Weights of a small GPT-style language model, trained from scratch on English Wikipedia.
Size: 16 layers, width 448, 7 heads of 64 (1 for keys and values), MLP 768 SwiGLU, 52.5M parameters.
Architecture: untied embeddings, attention and MLP in parallel.
Training: a variant of SOAP for these matrices, 623M tokens.
Each number is 200 + 30 x the weight over the matrix's rms, rounded and kept within 0 to 999. Layers, rows and columns count from 0.

# layer 9 MLP gate, 768x448, rms 0.161, rows 434-470, columns 384-447
190,205,198,254,168,230,202,181,211,218,184,232,229,180,236,172,198,174,222,181,170,199,244,232,150,179,201,213,167,140,190,167,154,166,198,217,177,202,212,157,211,185,180,166,210,238,177,210,224,196,190,139,147,242,187,196,203,224,202,166,157,168,171,249
250,188,149,227,156,232,150,234,188,212,218,144,212,213,170,145,241,184,227,155,189,140,195,176,183,107,216,147,176,190,250,166,174,204,188,175,264,230,225,232,215,192,220,232,167,194,182,230,177,172,208,188,144,228,200,191,180,157,149,187,219,261,165,182
181,214,200,196,217,269,177,194,220,204,245,188,175,257,228,193,216,198,236,211,202,193,172,218,165,213,234,210,193,201,226,175,200,248,195,198,172,114,180,204,173,213,204,181,225,205,134,201,158,245,238,191,203,176,269,183,193,201,215,201,249,192,206,216
203,271,256,188,156,242,198,216,204,290,174,191,124,189,232,280,204,187,231,143,164,223,210,201,164,184,233,260,162,177,229,231,194,188,237,210,182,236,168,221,185,156,257,214,223,184,239,241,230,182,191,202,209,200,179,237,220,246,202,184,230,182,178,179
207,195,224,208,224,192,193,235,173,245,199,226,214,207,235,183,186,240,241,213,172,204,175,210,200,197,215,221,229,155,216,190,172,180,234,180,178,144,214,217,241,207,159,247,184,192,157,255,160,240,223,255,195,214,245,184,136,221,188,237,186,223,179,219
237,238,219,191,194,227,197,174,208,165,175,224,183,221,244,229,186,213,171,228,198,227,210,209,221,190,248,223,207,209,223,249,255,222,235,133,231,191,225,180,150,228,179,229,191,264,188,178,245,181,150,232,203,208,202,247,193,259,184,230,196,232,179,123
189,238,212,204,220,185,153,213,172,171,173,203,192,166,208,117,176,203,168,208,176,182,212,201,153,232,246,243,212,168,201,250,230,173,142,245,167,189,226,253,205,204,182,157,230,215,175,246,171,186,226,222,173,219,202,194,187,215,201,141,235,195,210,190
283,195,222,197,210,215,154,189,167,243,169,171,199,231,210,186,143,171,215,190,207,173,194,132,237,180,202,196,266,210,250,174,195,118,256,209,101,164,146,193,174,212,173,234,220,201,259,183,230,205,195,185,182,226,176,162,187,237,208,277,187,135,209,171
184,194,240,164,178,208,196,232,175,213,252,202,156,189,138,163,185,246,187,132,186,231,160,158,238,261,298,147,268,183,240,186,319,189,101,197,230,187,265,194,162,198,274,209,224,209,260,157,234,276,246,203,221,244,235,271,194,175,216,185,211,250,269,227
194,160,172,249,162,181,192,223,211,271,196,232,182,146,181,190,181,178,164,215,209,263,162,156,193,186,225,179,185,206,266,226,138,199,151,212,203,177,151,173,189,187,242,205,261,232,222,221,168,202,144,177,196,228,210,197,203,203,154,211,194,165,185,206
224,211,176,208,232,216,195,248,244,166,181,210,228,242,57,189,260,172,194,192,217,233,193,221,144,211,158,174,188,196,205,219,162,189,204,224,202,234,213,197,187,220,287,231,199,144,187,185,189,201,257,181,243,248,169,233,147,194,226,182,188,216,193,231
126,186,206,229,202,195,136,182,178,229,148,154,238,208,189,180,228,174,259,189,213,189,204,203,230,191,219,156,176,169,209,226,233,186,191,231,197,226,203,175,185,232,262,163,211,184,278,179,230,197,191,206,177,231,194,188,174,232,247,194,224,212,200,236
185,164,177,168,211,178,249,242,191,186,240,246,168,182,167,179,228,171,185,227,170,201,200,218,197,260,178,144,236,200,205,169,195,200,186,143,233,139,230,186,154,204,197,208,225,236,212,201,200,205,190,221,217,156,155,258,177,213,215,271,201,193,202,192
222,241,173,191,179,196,181,193,263,203,256,151,228,213,202,187,232,189,187,302,204,220,237,148,200,287,233,132,207,200,154,220,220,162,200,213,222,202,170,189,242,219,202,174,260,136,178,225,201,155,255,271,190,188,191,174,150,229,194,226,200,214,179,228
219,202,187,199,222,194,234,153,200,201,148,246,188,170,185,176,163,212,168,158,177,213,249,179,214,154,184,211,240,248,232,136,189,266,171,220,167,205,205,222,236,186,168,133,200,196,206,227,206,148,211,184,231,268,211,205,208,181,157,201,205,245,178,202
215,161,210,246,196,200,162,145,248,255,249,192,209,215,220,203,201,179,209,199,240,263,181,148,243,199,144,158,197,168,242,183,229,200,175,207,141,174,216,203,188,236,177,188,209,251,211,188,241,167,210,184,217,200,254,180,156,201,192,197,247,197,149,175
222,186,198,203,222,232,183,186,204,258,190,171,215,205,207,221,172,182,211,195,177,160,185,149,227,223,209,180,217,212,215,215,224,175,198,226,193,187,208,213,230,150,204,186,168,211,195,201,206,186,208,192,173,166,217,178,234,186,198,221,176,215,200,194
264,163,183,116,230,195,173,183,215,209,212,251,215,202,190,211,203,217,173,168,182,239,250,207,186,175,248,178,155,148,182,183,193,215,203,205,204,144,193,235,192,214,222,220,173,226,202,256,219,238,251,191,198,240,174,156,203,195,235,140,202,215,236,173
205,169,166,154,203,191,191,191,202,200,186,177,181,176,202,195,174,247,223,183,201,153,207,159,200,218,204,211,198,202,196,205,193,157,201,221,193,260,208,166,199,178,241,210,168,207,220,186,181,207,195,194,227,187,231,229,210,208,228,170,177,184,179,258
256,137,229,221,217,237,186,154,212,197,185,181,213,224,226,223,217,252,204,218,213,278,229,217,213,171,195,175,210,182,196,232,178,171,188,244,146,213,195,209,193,219,187,166,169,177,195,216,178,170,158,195,168,173,194,180,217,202,203,203,206,201,171,178
180,192,216,212,206,238,202,253,178,218,221,222,146,200,194,251,236,229,168,174,164,157,227,208,202,187,166,175,181,234,229,188,228,239,178,192,229,185,199,235,203,192,189,203,153,219,189,207,177,197,248,203,248,167,170,228,171,195,153,192,199,151,210,176
194,162,233,178,204,196,216,230,197,188,196,154,165,219,202,205,182,202,220,160,196,194,226,219,200,257,191,232,199,173,218,211,187,193,230,236,166,140,233,225,168,204,167,206,162,193,209,213,223,183,240,196,158,209,160,196,180,221,171,199,235,164,207,181
151,206,243,190,224,180,208,206,222,236,180,206,184,139,164,164,197,196,185,126,176,223,240,190,215,221,200,172,201,208,198,154,217,182,263,225,182,182,204,261,219,221,207,211,223,155,135,167,227,219,196,179,210,188,186,199,202,252,192,123,159,256,169,232
189,214,261,198,197,178,185,190,204,214,203,207,190,231,213,211,190,251,221,161,216,154,173,191,222,190,171,217,185,206,195,195,243,234,233,179,217,168,195,187,193,157,152,273,243,220,217,147,190,162,207,199,148,192,215,194,173,138,218,220,217,229,165,235
166,182,219,189,184,209,143,200,236,196,202,127,196,205,257,179,165,225,226,245,161,157,245,196,198,174,185,170,211,190,177,145,213,218,210,185,212,210,202,228,212,184,182,257,171,211,197,245,159,207,240,152,229,162,215,239,188,159,205,210,212,220,154,213
181,181,223,209,211,197,218,181,180,220,211,214,231,198,239,212,223,199,226,176,219,225,232,200,217,194,176,193,161,199,172,202,180,235,186,196,239,183,172,204,170,144,199,191,203,209,210,187,200,231,219,161,162,229,170,194,176,192,177,217,181,183,187,152
189,201,221,177,206,223,174,198,207,197,189,257,215,247,213,181,256,180,164,221,187,243,178,156,108,219,142,138,261,156,181,210,161,187,182,170,159,211,247,145,224,240,216,212,230,220,173,188,279,248,202,200,169,212,202,229,158,209,227,206,212,183,235,195
221,155,232,191,204,207,220,184,207,164,196,164,199,229,149,244,160,96,176,224,142,162,200,197,237,220,203,153,168,277,232,217,153,265,215,190,191,217,231,179,172,193,203,155,166,248,202,137,170,171,173,174,193,223,262,194,179,256,238,186,181,204,254,187
254,225,239,278,161,142,146,253,210,208,130,216,195,145,207,194,159,184,241,277,213,288,188,218,210,150,171,169,264,208,236,165,209,224,163,160,201,236,193,188,165,198,240,189,147,229,275,170,239,247,223,217,192,225,219,204,166,208,240,235,148,184,197,142
187,227,177,191,161,240,207,171,189,224,193,164,186,206,172,214,187,175,206,205,195,184,219,223,269,202,185,232,167,204,239,217,240,192,210,233,178,240,146,195,210,228,238,218,263,161,193,190,178,207,188,189,263,168,213,217,213,241,227,177,186,186,238,247
242,211,210,199,212,220,233,165,171,218,235,217,177,241,257,191,160,216,161,136,171,259,214,207,178,192,190,224,212,219,213,207,186,184,197,222,192,190,214,220,239,198,213,195,181,238,191,213,200,262,162,168,189,221,208,170,160,234,174,144,249,135,185,188
214,181,225,210,272,240,191,250,244,191,185,244,246,171,223,164,221,202,261,219,235,205,225,183,202,201,230,202,193,214,198,142,213,163,151,140,229,156,151,218,191,217,193,181,207,190,176,251,173,179,146,255,231,261,174,248,242,195,218,206,158,207,141,210
227,227,183,150,265,161,225,302,247,197,192,209,193,254,205,195,238,218,182,175,167,240,176,176,195,195,177,191,168,233,276,231,185,213,217,191,251,225,254,175,157,230,174,202,218,191,240,171,221,156,189,203,192,175,200,233,176,191,222,185,248,195,204,196
181,198,167,189,161,224,154,184,229,192,216,193,258,223,189,169,217,216,236,161,236,200,171,170,242,260,157,215,188,224,207,197,200,200,254,167,197,209,216,160,242,204,125,196,201,194,178,175,208,194,219,187,230,212,196,225,203,170,187,238,207,199,179,202
162,234,181,204,239,169,183,213,236,163,169,216,196,177,195,225,206,266,171,147,201,255,169,191,220,197,194,145,221,196,219,209,175,157,226,214,210,197,127,223,206,183,206,239,183,258,189,275,144,219,181,178,196,209,227,143,213,214,216,226,201,217,229,238
209,229,205,183,235,186,183,194,163,186,175,190,235,169,195,197,222,181,240,205,224,215,212,196,187,211,218,191,237,213,191,169,190,166,213,218,201,209,221,191,158,149,194,213,198,197,186,171,195,215,210,212,187,213,194,205,187,193,200,243,150,205,187,170
238,221,216,188,201,253,158,122,278,149,213,172,182,240,223,243,175,188,179,194,217,222,207,201,219,162,194,181,213,195,214,218,168,208,183,174,248,191,170,150,196,214,179,233,200,178,198,197,181,150,202,187,166,143,190,161,187,152,199,152,188,210,196,160
# layer 9 MLP up, 768x448, rms 0.169, rows 434-469, columns 384-447
188,213,214,214,188,145,210,197,219,246,196,145,155,234,192,154,140,255,195,203,193,196,223,151,252,214,171,207,226,143,182,226,164,256,188,224,170,207,240,161,197,165,177,212,171,231,208,206,229,228,176,111,190,204,146,175,180,212,201,199,181,200,257,159
209,204,190,172,199,222,147,199,253,180,253,231,158,235,212,175,212,214,226,216,132,184,165,210,190,204,196,213,173,184,192,210,210,196,200,206,186,258,140,197,182,190,186,157,189,214,173,197,189,149,254,243,226,148,196,214,166,214,193,220,194,136,210,234
225,194,199,161,232,190,176,174,189,243,167,212,133,209,224,160,235,259,172,190,180,199,194,231,201,177,202,234,214,176,175,155,238,227,201,222,140,259,207,185,158,219,117,151,187,186,216,196,226,236,215,178,214,193,179,234,214,245,272,228,238,226,216,189
182,191,202,179,155,215,204,226,195,260,239,223,192,250,238,186,194,211,176,211,225,241,150,174,174,182,142,202,230,213,192,221,219,196,189,256,151,197,194,191,188,244,162,187,248,295,191,217,187,207,201,200,200,220,195,126,228,201,207,199,175,205,262,186
192,152,161,152,153,218,249,220,130,130,209,250,197,169,168,259,223,176,161,185,250,165,184,214,230,218,227,178,179,230,220,228,185,209,201,174,223,183,197,207,168,200,220,158,162,207,164,186,234,218,201,182,145,145,180,186,218,194,192,212,235,206,231,187
145,213,140,219,183,173,147,229,190,144,210,185,199,232,207,152,193,206,203,162,201,187,204,147,214,209,237,192,229,150,154,238,152,181,219,132,185,231,185,217,217,225,143,207,175,175,152,207,229,246,231,213,142,225,201,257,252,194,214,171,180,239,171,235
178,152,189,218,204,205,200,208,181,225,200,175,206,205,192,192,183,200,177,183,171,210,244,206,173,232,202,245,156,194,190,217,169,194,213,227,255,179,209,244,222,240,215,172,155,156,143,156,207,210,190,182,225,202,229,134,244,164,267,171,231,185,216,201
218,211,196,193,179,187,182,209,202,259,221,226,184,171,166,198,186,170,182,226,182,207,198,228,193,288,167,277,234,158,211,182,169,216,122,217,209,211,190,140,215,178,215,213,190,212,240,163,215,197,191,194,164,278,187,244,205,215,186,140,223,199,241,197
252,239,147,213,188,188,247,196,211,127,226,185,251,178,159,196,236,203,186,219,176,160,182,240,158,197,133,213,178,189,186,221,188,223,253,226,180,187,176,177,218,217,224,190,177,202,155,168,194,215,222,214,215,224,198,161,174,210,191,206,220,188,179,197
210,191,210,196,185,180,186,224,186,176,221,209,214,177,272,193,162,168,195,198,213,216,191,222,193,226,238,173,199,225,213,171,191,188,210,217,152,185,225,199,176,203,200,157,203,252,181,188,179,272,163,190,214,210,207,159,244,232,231,192,212,164,204,219
118,207,227,199,210,220,198,213,216,183,202,264,154,212,128,154,244,191,183,193,190,168,195,202,170,199,182,173,182,177,219,199,167,206,213,234,165,228,247,155,152,174,202,197,254,235,178,140,190,221,211,198,245,212,184,207,196,219,190,296,206,241,284,248
149,197,203,201,195,187,181,225,208,243,224,243,196,185,215,177,254,184,204,259,174,207,185,198,193,278,148,203,192,224,194,206,237,230,183,247,195,225,185,193,220,201,171,195,199,192,197,167,223,195,122,215,158,164,216,167,159,231,214,156,201,192,145,215
203,232,182,242,196,149,203,279,194,186,195,204,189,193,142,221,218,235,232,196,187,253,205,220,220,203,230,162,236,267,165,215,169,204,205,172,192,184,190,226,231,167,203,162,175,172,192,196,182,98,201,222,215,186,246,175,197,135,224,191,217,203,159,216
190,196,164,234,178,235,206,201,217,194,170,234,249,167,234,250,220,242,198,216,185,231,198,212,195,203,238,176,200,168,262,184,139,247,235,207,184,156,142,232,163,204,172,221,230,180,186,234,201,236,207,205,185,205,203,199,200,184,203,216,172,141,236,229
239,273,187,221,239,199,181,204,203,267,107,215,185,190,191,182,166,195,213,179,204,173,217,222,234,211,226,199,288,155,259,180,184,219,197,189,194,217,192,195,180,217,234,204,179,194,210,213,126,179,257,200,203,212,243,202,217,284,243,205,184,222,188,176
164,233,193,222,166,187,230,182,192,203,217,178,202,185,195,193,173,232,206,203,224,198,241,215,196,147,229,177,210,191,177,228,134,184,255,201,219,239,184,186,233,163,152,190,174,193,190,178,190,244,203,213,204,221,161,229,245,190,207,187,233,191,200,172
163,141,215,207,174,183,210,211,203,173,250,234,213,198,174,209,206,203,199,136,218,218,202,216,181,188,217,225,212,173,201,208,174,188,165,200,220,191,186,210,172,247,200,234,203,210,230,169,199,205,243,209,218,247,223,228,149,219,227,184,186,175,181,202
183,201,209,170,198,184,252,193,181,196,169,278,190,170,207,199,180,184,219,176,203,201,219,248,143,192,210,176,184,172,153,269,139,219,223,128,219,187,234,227,208,144,203,242,184,207,237,193,202,224,198,153,202,202,121,171,226,203,161,168,175,192,225,197
173,153,243,187,171,183,191,170,178,239,241,224,209,220,174,174,213,178,192,187,187,197,167,199,198,228,159,191,219,195,194,210,150,219,208,202,164,176,242,190,211,211,177,187,166,166,173,169,209,181,170,192,215,165,217,216,183,196,153,180,181,169,172,241
179,199,171,247,188,193,177,225,150,179,194,157,212,249,240,241,154,191,247,243,199,219,179,185,184,171,237,211,221,205,218,157,217,225,155,191,143,147,199,269,202,194,219,210,263,210,215,255,196,203,192,202,172,203,197,208,180,185,195,211,186,124,190,145
220,214,200,186,198,269,204,244,187,189,172,225,222,222,171,239,162,265,182,210,178,168,181,178,168,141,156,245,185,140,219,173,192,196,220,216,176,201,255,167,174,259,208,205,185,240,178,173,170,210,193,249,218,287,226,220,218,229,263,256,205,194,201,201
176,217,158,214,180,189,201,162,171,221,197,233,190,142,184,229,200,229,155,282,208,237,185,205,186,192,199,249,189,180,197,162,241,200,235,234,219,183,241,191,180,225,199,150,208,186,163,187,155,221,217,218,189,181,230,171,191,195,198,228,178,149,202,208
204,238,237,281,148,178,230,235,178,185,211,197,115,256,223,131,236,226,203,243,249,179,211,259,184,205,249,169,222,218,138,155,192,167,265,164,191,150,192,182,176,244,200,221,191,220,191,201,150,197,206,137,195,241,209,179,242,184,243,180,224,197,183,196
199,147,181,211,215,219,229,181,217,207,199,190,179,198,213,228,167,143,172,220,194,152,182,195,242,208,210,227,188,168,153,217,228,253,194,198,225,223,205,182,227,213,182,200,152,231,194,183,214,185,202,167,204,221,209,195,215,183,212,193,178,186,177,202
201,213,203,219,170,182,201,178,260,212,207,179,231,188,247,170,224,216,195,220,241,199,208,226,209,200,168,232,193,203,133,228,218,176,243,202,217,230,169,206,206,195,195,213,174,211,204,227,223,276,208,178,218,217,197,187,187,145,210,129,216,211,172,193
200,220,164,176,198,185,207,201,213,194,223,192,195,196,214,196,201,175,224,191,215,200,206,229,207,215,215,173,187,181,209,204,180,209,221,126,227,184,237,216,208,155,207,212,207,169,195,212,233,181,155,215,207,185,171,150,214,175,152,210,168,180,216,197
193,197,184,182,245,164,162,250,189,211,209,205,159,157,211,140,172,218,246,222,201,213,224,254,242,207,159,185,233,166,233,148,205,194,201,206,187,257,184,185,206,181,208,140,220,220,223,227,171,186,157,181,215,88,214,161,214,235,159,198,169,194,146,219
190,201,205,187,221,179,173,208,175,195,176,144,176,175,211,186,204,207,170,171,199,228,183,179,221,175,176,224,169,225,160,222,185,232,180,201,205,252,178,196,160,202,209,184,210,195,236,202,257,145,219,208,225,204,256,202,241,234,243,195,225,208,246,189
168,238,193,169,242,179,194,144,197,188,195,190,168,241,191,176,194,190,212,132,182,200,256,183,196,172,165,184,199,270,175,222,207,182,144,166,227,226,212,235,204,206,218,231,156,187,174,224,143,216,172,188,254,153,215,210,195,160,187,306,252,153,212,187
198,171,170,184,203,223,247,206,189,226,266,206,194,211,238,215,197,160,162,230,241,227,167,191,173,191,184,211,152,182,231,156,231,219,202,236,169,235,215,243,135,226,186,190,182,229,190,195,208,210,194,194,169,240,228,232,194,204,208,201,210,219,192,207
281,169,203,220,223,206,180,234,223,192,230,218,221,192,183,203,185,196,177,209,179,181,198,136,171,200,184,240,206,197,192,184,224,178,212,181,216,270,238,194,182,200,262,156,202,172,156,186,215,194,230,198,171,217,217,215,183,254,219,221,185,229,161,146
167,244,248,222,170,212,212,180,176,186,179,246,165,230,198,228,212,183,182,163,202,205,162,170,183,178,162,210,220,183,193,225,226,251,184,205,217,208,229,205,209,198,213,191,213,186,160,188,147,197,149,186,188,249,187,181,175,205,210,189,188,162,230,237
171,181,218,197,209,173,222,198,235,184,178,186,220,197,178,209,176,221,179,221,235,219,121,211,228,188,251,198,169,221,235,162,200,259,158,195,231,180,218,245,218,197,183,201,227,142,220,189,203,215,210,238,201,158,223,189,130,164,206,221,235,155,231,231
138,233,131,181,207,181,268,165,191,223,280,218,144,191,227,222,182,197,246,196,185,190,203,204,175,197,210,208,173,224,188,265,177,242,214,256,212,185,218,183,261,180,200,174,166,213,179,267,187,207,179,197,174,247,261,199,195,236,217,199,220,158,242,209
192,194,179,209,195,214,197,206,221,187,211,227,262,237,201,209,202,256,264,179,205,197,210,244,209,214,154,216,210,185,208,215,222,182,226,234,185,239,239,222,161,211,190,197,228,211,183,134,198,179,210,265,249,189,153,166,157,209,200,141,203,273,184,189
199,200,207,200,159,182,163,183,221,185,180,215,198,199,200,227,232,199,200,223,144,185,168,241,193,177,235,229,230,196,183,222,196,207,241,197,190,199,181,182,241,211,166,205,217,178,200,243,205,164,173,199,219,205,196,153,209,168,191,193,228,223,214,205
# layer 9 MLP down (transposed), 768x448, rms 0.162, rows 434-469, columns 384-447
268,221,150,151,144,220,138,220,183,209,178,142,169,272,205,206,130,281,204,179,206,260,260,152,279,217,200,223,194,192,195,214,188,262,203,230,207,211,201,198,204,191,208,177,183,202,254,198,208,201,203,174,231,187,183,214,207,203,207,208,149,157,214,202
173,240,185,183,198,176,278,194,212,202,179,198,178,198,210,207,188,241,198,231,227,207,221,196,190,206,136,247,199,216,158,196,219,283,206,200,174,154,243,173,146,191,203,189,207,157,241,214,241,219,123,232,225,216,190,216,184,253,195,229,246,154,245,177
147,216,160,177,167,187,183,162,201,189,172,204,264,250,188,224,205,231,202,215,179,148,198,177,211,242,245,275,155,197,157,225,151,166,257,216,249,157,147,170,142,209,209,220,221,199,211,193,172,260,199,253,147,210,162,146,210,151,226,157,185,185,175,169
181,237,160,201,191,193,147,202,183,182,221,140,178,148,221,244,183,224,201,168,235,281,242,230,204,226,156,198,221,216,232,195,272,250,221,188,173,191,128,127,165,296,210,191,215,207,169,217,142,171,221,133,197,204,191,204,240,220,201,173,231,216,169,166
224,208,204,183,208,206,217,216,197,189,184,237,251,226,178,197,191,162,249,173,188,208,245,236,216,223,237,142,257,198,193,250,176,168,181,169,240,202,200,201,175,193,176,191,230,181,161,239,176,164,177,179,217,127,214,200,233,132,240,191,262,263,214,224
203,226,206,189,175,202,194,179,236,217,229,193,162,195,194,192,208,193,232,214,217,207,201,183,231,176,234,214,220,250,228,255,216,237,198,220,233,219,190,247,181,203,258,207,217,193,263,138,155,203,223,171,204,183,190,219,167,154,212,208,204,239,172,173
181,199,155,188,177,177,212,242,186,200,218,208,209,185,150,190,185,192,153,216,209,204,255,180,209,171,249,173,183,211,107,192,215,183,218,166,171,170,242,210,177,269,244,179,175,190,171,191,224,281,190,211,201,164,176,172,206,196,244,177,202,207,193,187
221,208,187,217,192,179,192,193,156,216,172,212,155,111,183,202,222,175,159,193,194,241,189,251,186,220,200,201,194,145,228,186,143,192,233,246,170,226,232,184,207,290,198,238,232,198,249,220,246,220,213,164,212,236,183,168,250,226,229,213,175,172,194,186
247,211,172,202,231,207,278,195,226,168,202,157,154,184,217,219,248,193,189,185,228,154,165,213,235,202,142,208,217,214,231,248,190,259,270,220,186,248,156,193,159,249,201,234,245,230,195,169,194,183,150,213,171,218,139,141,248,159,146,250,168,151,199,178
216,184,216,218,194,217,207,183,201,213,201,231,247,212,222,211,218,213,156,217,203,181,205,190,188,216,199,214,150,215,192,192,178,175,153,226,200,172,205,166,204,131,189,141,184,224,193,225,154,177,244,194,255,215,163,255,198,256,215,211,212,211,168,224
201,219,190,179,221,191,193,219,204,224,236,186,176,222,235,202,241,190,213,180,190,141,200,204,181,269,267,117,238,178,182,133,188,211,213,188,197,236,246,180,245,246,193,226,172,137,220,163,197,187,184,154,219,218,195,177,144,236,172,197,222,237,197,239
218,203,211,186,244,251,174,130,244,165,211,196,200,169,153,217,234,207,209,237,185,231,186,208,182,261,212,205,191,182,215,219,254,156,208,231,129,176,184,192,230,210,230,190,215,224,218,214,228,163,181,192,175,233,234,230,145,110,168,232,209,190,159,174
265,187,155,208,171,207,228,172,183,223,204,217,219,200,179,143,152,201,205,198,233,204,229,168,197,180,155,186,204,237,176,214,204,227,200,149,214,224,216,179,172,287,240,194,185,157,169,201,201,176,235,237,169,197,170,165,162,226,176,141,164,183,180,199
207,215,230,209,218,205,128,218,223,211,194,249,286,209,236,147,176,190,120,168,192,210,160,253,169,209,208,240,198,196,222,228,223,182,134,262,211,184,153,203,202,292,114,210,214,227,230,203,236,223,193,190,208,211,241,221,187,218,219,187,200,184,273,226
254,178,190,183,223,196,228,188,227,186,202,191,205,214,219,177,202,188,227,164,269,228,190,179,138,170,225,265,210,229,215,208,176,236,148,162,175,241,188,222,224,224,235,215,185,200,202,198,171,230,203,185,232,232,188,172,220,213,157,233,153,186,164,197
221,251,178,183,215,183,164,183,184,177,218,204,208,173,245,260,151,246,181,184,163,200,179,261,184,246,168,204,193,185,220,236,250,192,218,152,206,175,187,165,185,212,215,188,187,100,239,170,230,203,177,212,154,232,215,160,240,147,250,165,130,186,177,215
188,217,218,197,173,193,212,176,184,222,209,211,178,191,230,208,209,201,202,198,210,180,212,193,183,197,179,192,217,186,199,184,226,176,195,208,188,202,205,208,215,116,200,185,207,221,194,217,218,201,221,220,184,202,196,192,170,180,171,188,186,189,187,224
237,205,186,201,189,209,251,200,230,213,224,268,190,139,151,190,159,223,227,168,204,184,185,213,183,181,238,170,166,190,225,190,181,194,255,151,181,234,179,198,167,319,215,170,198,196,209,237,258,204,217,243,234,182,180,186,167,196,134,200,198,259,188,222
202,181,205,185,208,185,171,208,200,243,198,174,214,182,218,201,237,202,227,219,190,189,206,147,224,199,226,206,226,178,211,217,188,197,246,169,221,186,209,204,191,257,208,215,179,230,158,170,220,202,212,219,171,213,201,218,209,195,195,221,189,192,253,209
118,191,150,213,152,169,137,227,149,215,205,151,197,220,240,208,224,166,242,192,197,153,167,154,241,216,187,218,116,205,233,236,193,203,206,211,231,189,168,209,223,160,173,189,174,183,216,169,231,258,176,242,120,203,169,235,214,167,200,202,142,192,216,138
174,175,181,240,173,246,179,163,181,189,211,127,188,209,155,223,177,141,213,173,184,199,204,214,270,209,235,160,221,258,235,167,190,241,193,252,197,186,213,183,209,162,164,199,235,234,183,227,198,193,211,235,159,144,185,138,217,189,215,207,175,184,207,183
192,146,206,236,165,193,169,141,161,213,230,159,229,223,177,186,238,169,227,206,194,198,197,207,221,197,206,181,154,177,235,170,183,218,254,194,228,180,155,188,226,157,218,243,214,207,176,218,193,204,159,213,192,181,264,199,194,210,219,219,114,189,186,225
195,179,197,190,119,258,170,264,226,216,177,206,171,170,177,221,248,169,228,196,184,133,291,221,213,216,186,208,224,252,196,237,205,163,173,223,182,153,192,284,234,146,202,220,159,211,198,175,221,220,247,209,229,256,177,205,190,196,178,194,219,205,209,169
224,201,223,184,272,224,205,193,201,172,161,193,240,210,192,152,220,215,242,193,232,259,213,160,218,209,229,171,229,164,170,223,163,234,155,243,176,248,198,224,198,223,131,153,205,223,214,291,201,232,225,247,143,223,194,210,170,172,224,233,241,220,219,215
186,160,219,224,211,175,214,204,284,196,213,184,201,154,186,234,224,210,209,228,238,203,196,225,157,198,124,195,208,139,192,220,153,219,208,143,255,233,193,193,161,242,197,219,210,193,223,198,203,226,180,202,193,128,222,221,195,199,246,148,212,210,227,177
191,143,205,190,188,201,207,191,214,243,203,220,208,189,211,221,206,228,239,234,189,175,221,186,215,163,217,215,199,179,193,205,212,188,203,216,238,201,150,164,182,149,194,175,190,228,202,187,197,177,191,232,213,174,214,170,245,180,210,188,194,177,192,207
204,145,246,250,208,196,122,177,199,167,211,224,154,162,205,174,252,214,243,193,220,202,219,180,208,197,163,224,249,205,279,129,214,194,233,232,251,221,151,173,188,164,156,193,207,226,203,233,159,106,226,191,216,195,260,276,182,223,169,193,165,169,166,175
224,161,238,233,211,231,197,150,206,172,147,220,228,199,116,224,199,164,192,250,171,207,196,179,225,218,227,232,189,190,171,288,158,255,172,176,196,207,207,133,195,257,173,212,186,182,169,189,252,214,237,228,193,190,240,146,164,221,160,264,217,208,218,193
234,231,191,228,238,255,210,198,225,168,195,228,188,191,241,181,200,219,164,164,192,172,271,192,213,191,206,206,184,225,150,205,198,224,210,149,183,161,259,205,212,164,179,222,175,182,183,219,194,216,223,220,162,193,133,199,179,205,205,183,209,223,162,266
229,196,237,208,216,242,203,256,179,126,167,179,139,215,213,135,206,176,256,195,234,143,197,237,254,187,165,215,227,151,222,221,163,234,197,199,225,141,195,253,126,190,195,171,206,211,197,200,165,253,235,194,160,175,186,177,145,199,209,176,205,212,248,206
221,224,236,222,209,205,218,224,173,175,209,169,228,231,173,207,170,224,171,195,127,197,224,129,185,256,258,182,193,206,227,199,186,211,205,180,193,157,208,224,158,117,197,213,229,278,187,248,226,149,197,211,180,225,206,223,169,237,163,248,206,181,224,190
178,222,182,185,174,194,227,202,132,240,179,222,222,255,174,254,183,249,213,187,170,200,193,153,208,152,156,178,179,200,195,188,194,183,246,186,203,198,232,224,204,295,240,211,185,239,193,203,173,242,193,206,217,202,193,148,146,192,154,171,226,246,222,215
169,176,186,224,288,185,154,193,242,201,258,189,164,200,180,179,186,224,152,238,209,199,186,249,225,165,239,184,148,196,170,156,168,195,205,127,171,221,179,260,204,183,209,159,245,184,207,171,266,198,204,249,200,217,236,198,193,184,190,203,160,168,198,217
186,192,199,242,119,191,209,253,166,174,181,175,205,114,187,201,162,170,158,209,256,166,258,216,211,204,178,235,209,154,203,187,172,188,166,193,169,235,187,208,152,196,214,162,242,185,214,256,142,217,171,230,192,148,194,236,197,182,171,257,189,192,233,181
184,185,234,232,197,212,182,155,171,220,203,195,162,172,211,247,192,217,206,175,186,151,204,196,232,138,200,164,227,143,189,166,241,178,199,131,236,213,174,188,192,277,174,213,242,198,231,196,172,234,210,162,244,230,164,167,189,162,193,234,151,241,200,213
228,210,202,165,248,226,195,206,185,203,160,250,203,161,191,187,199,215,204,226,227,200,211,181,196,135,249,208,222,182,170,210,222,231,189,176,220,218,170,178,236,182,215,234,183,184,168,185,219,177,211,190,211,200,148,256,197,180,197,206,219,260,217,235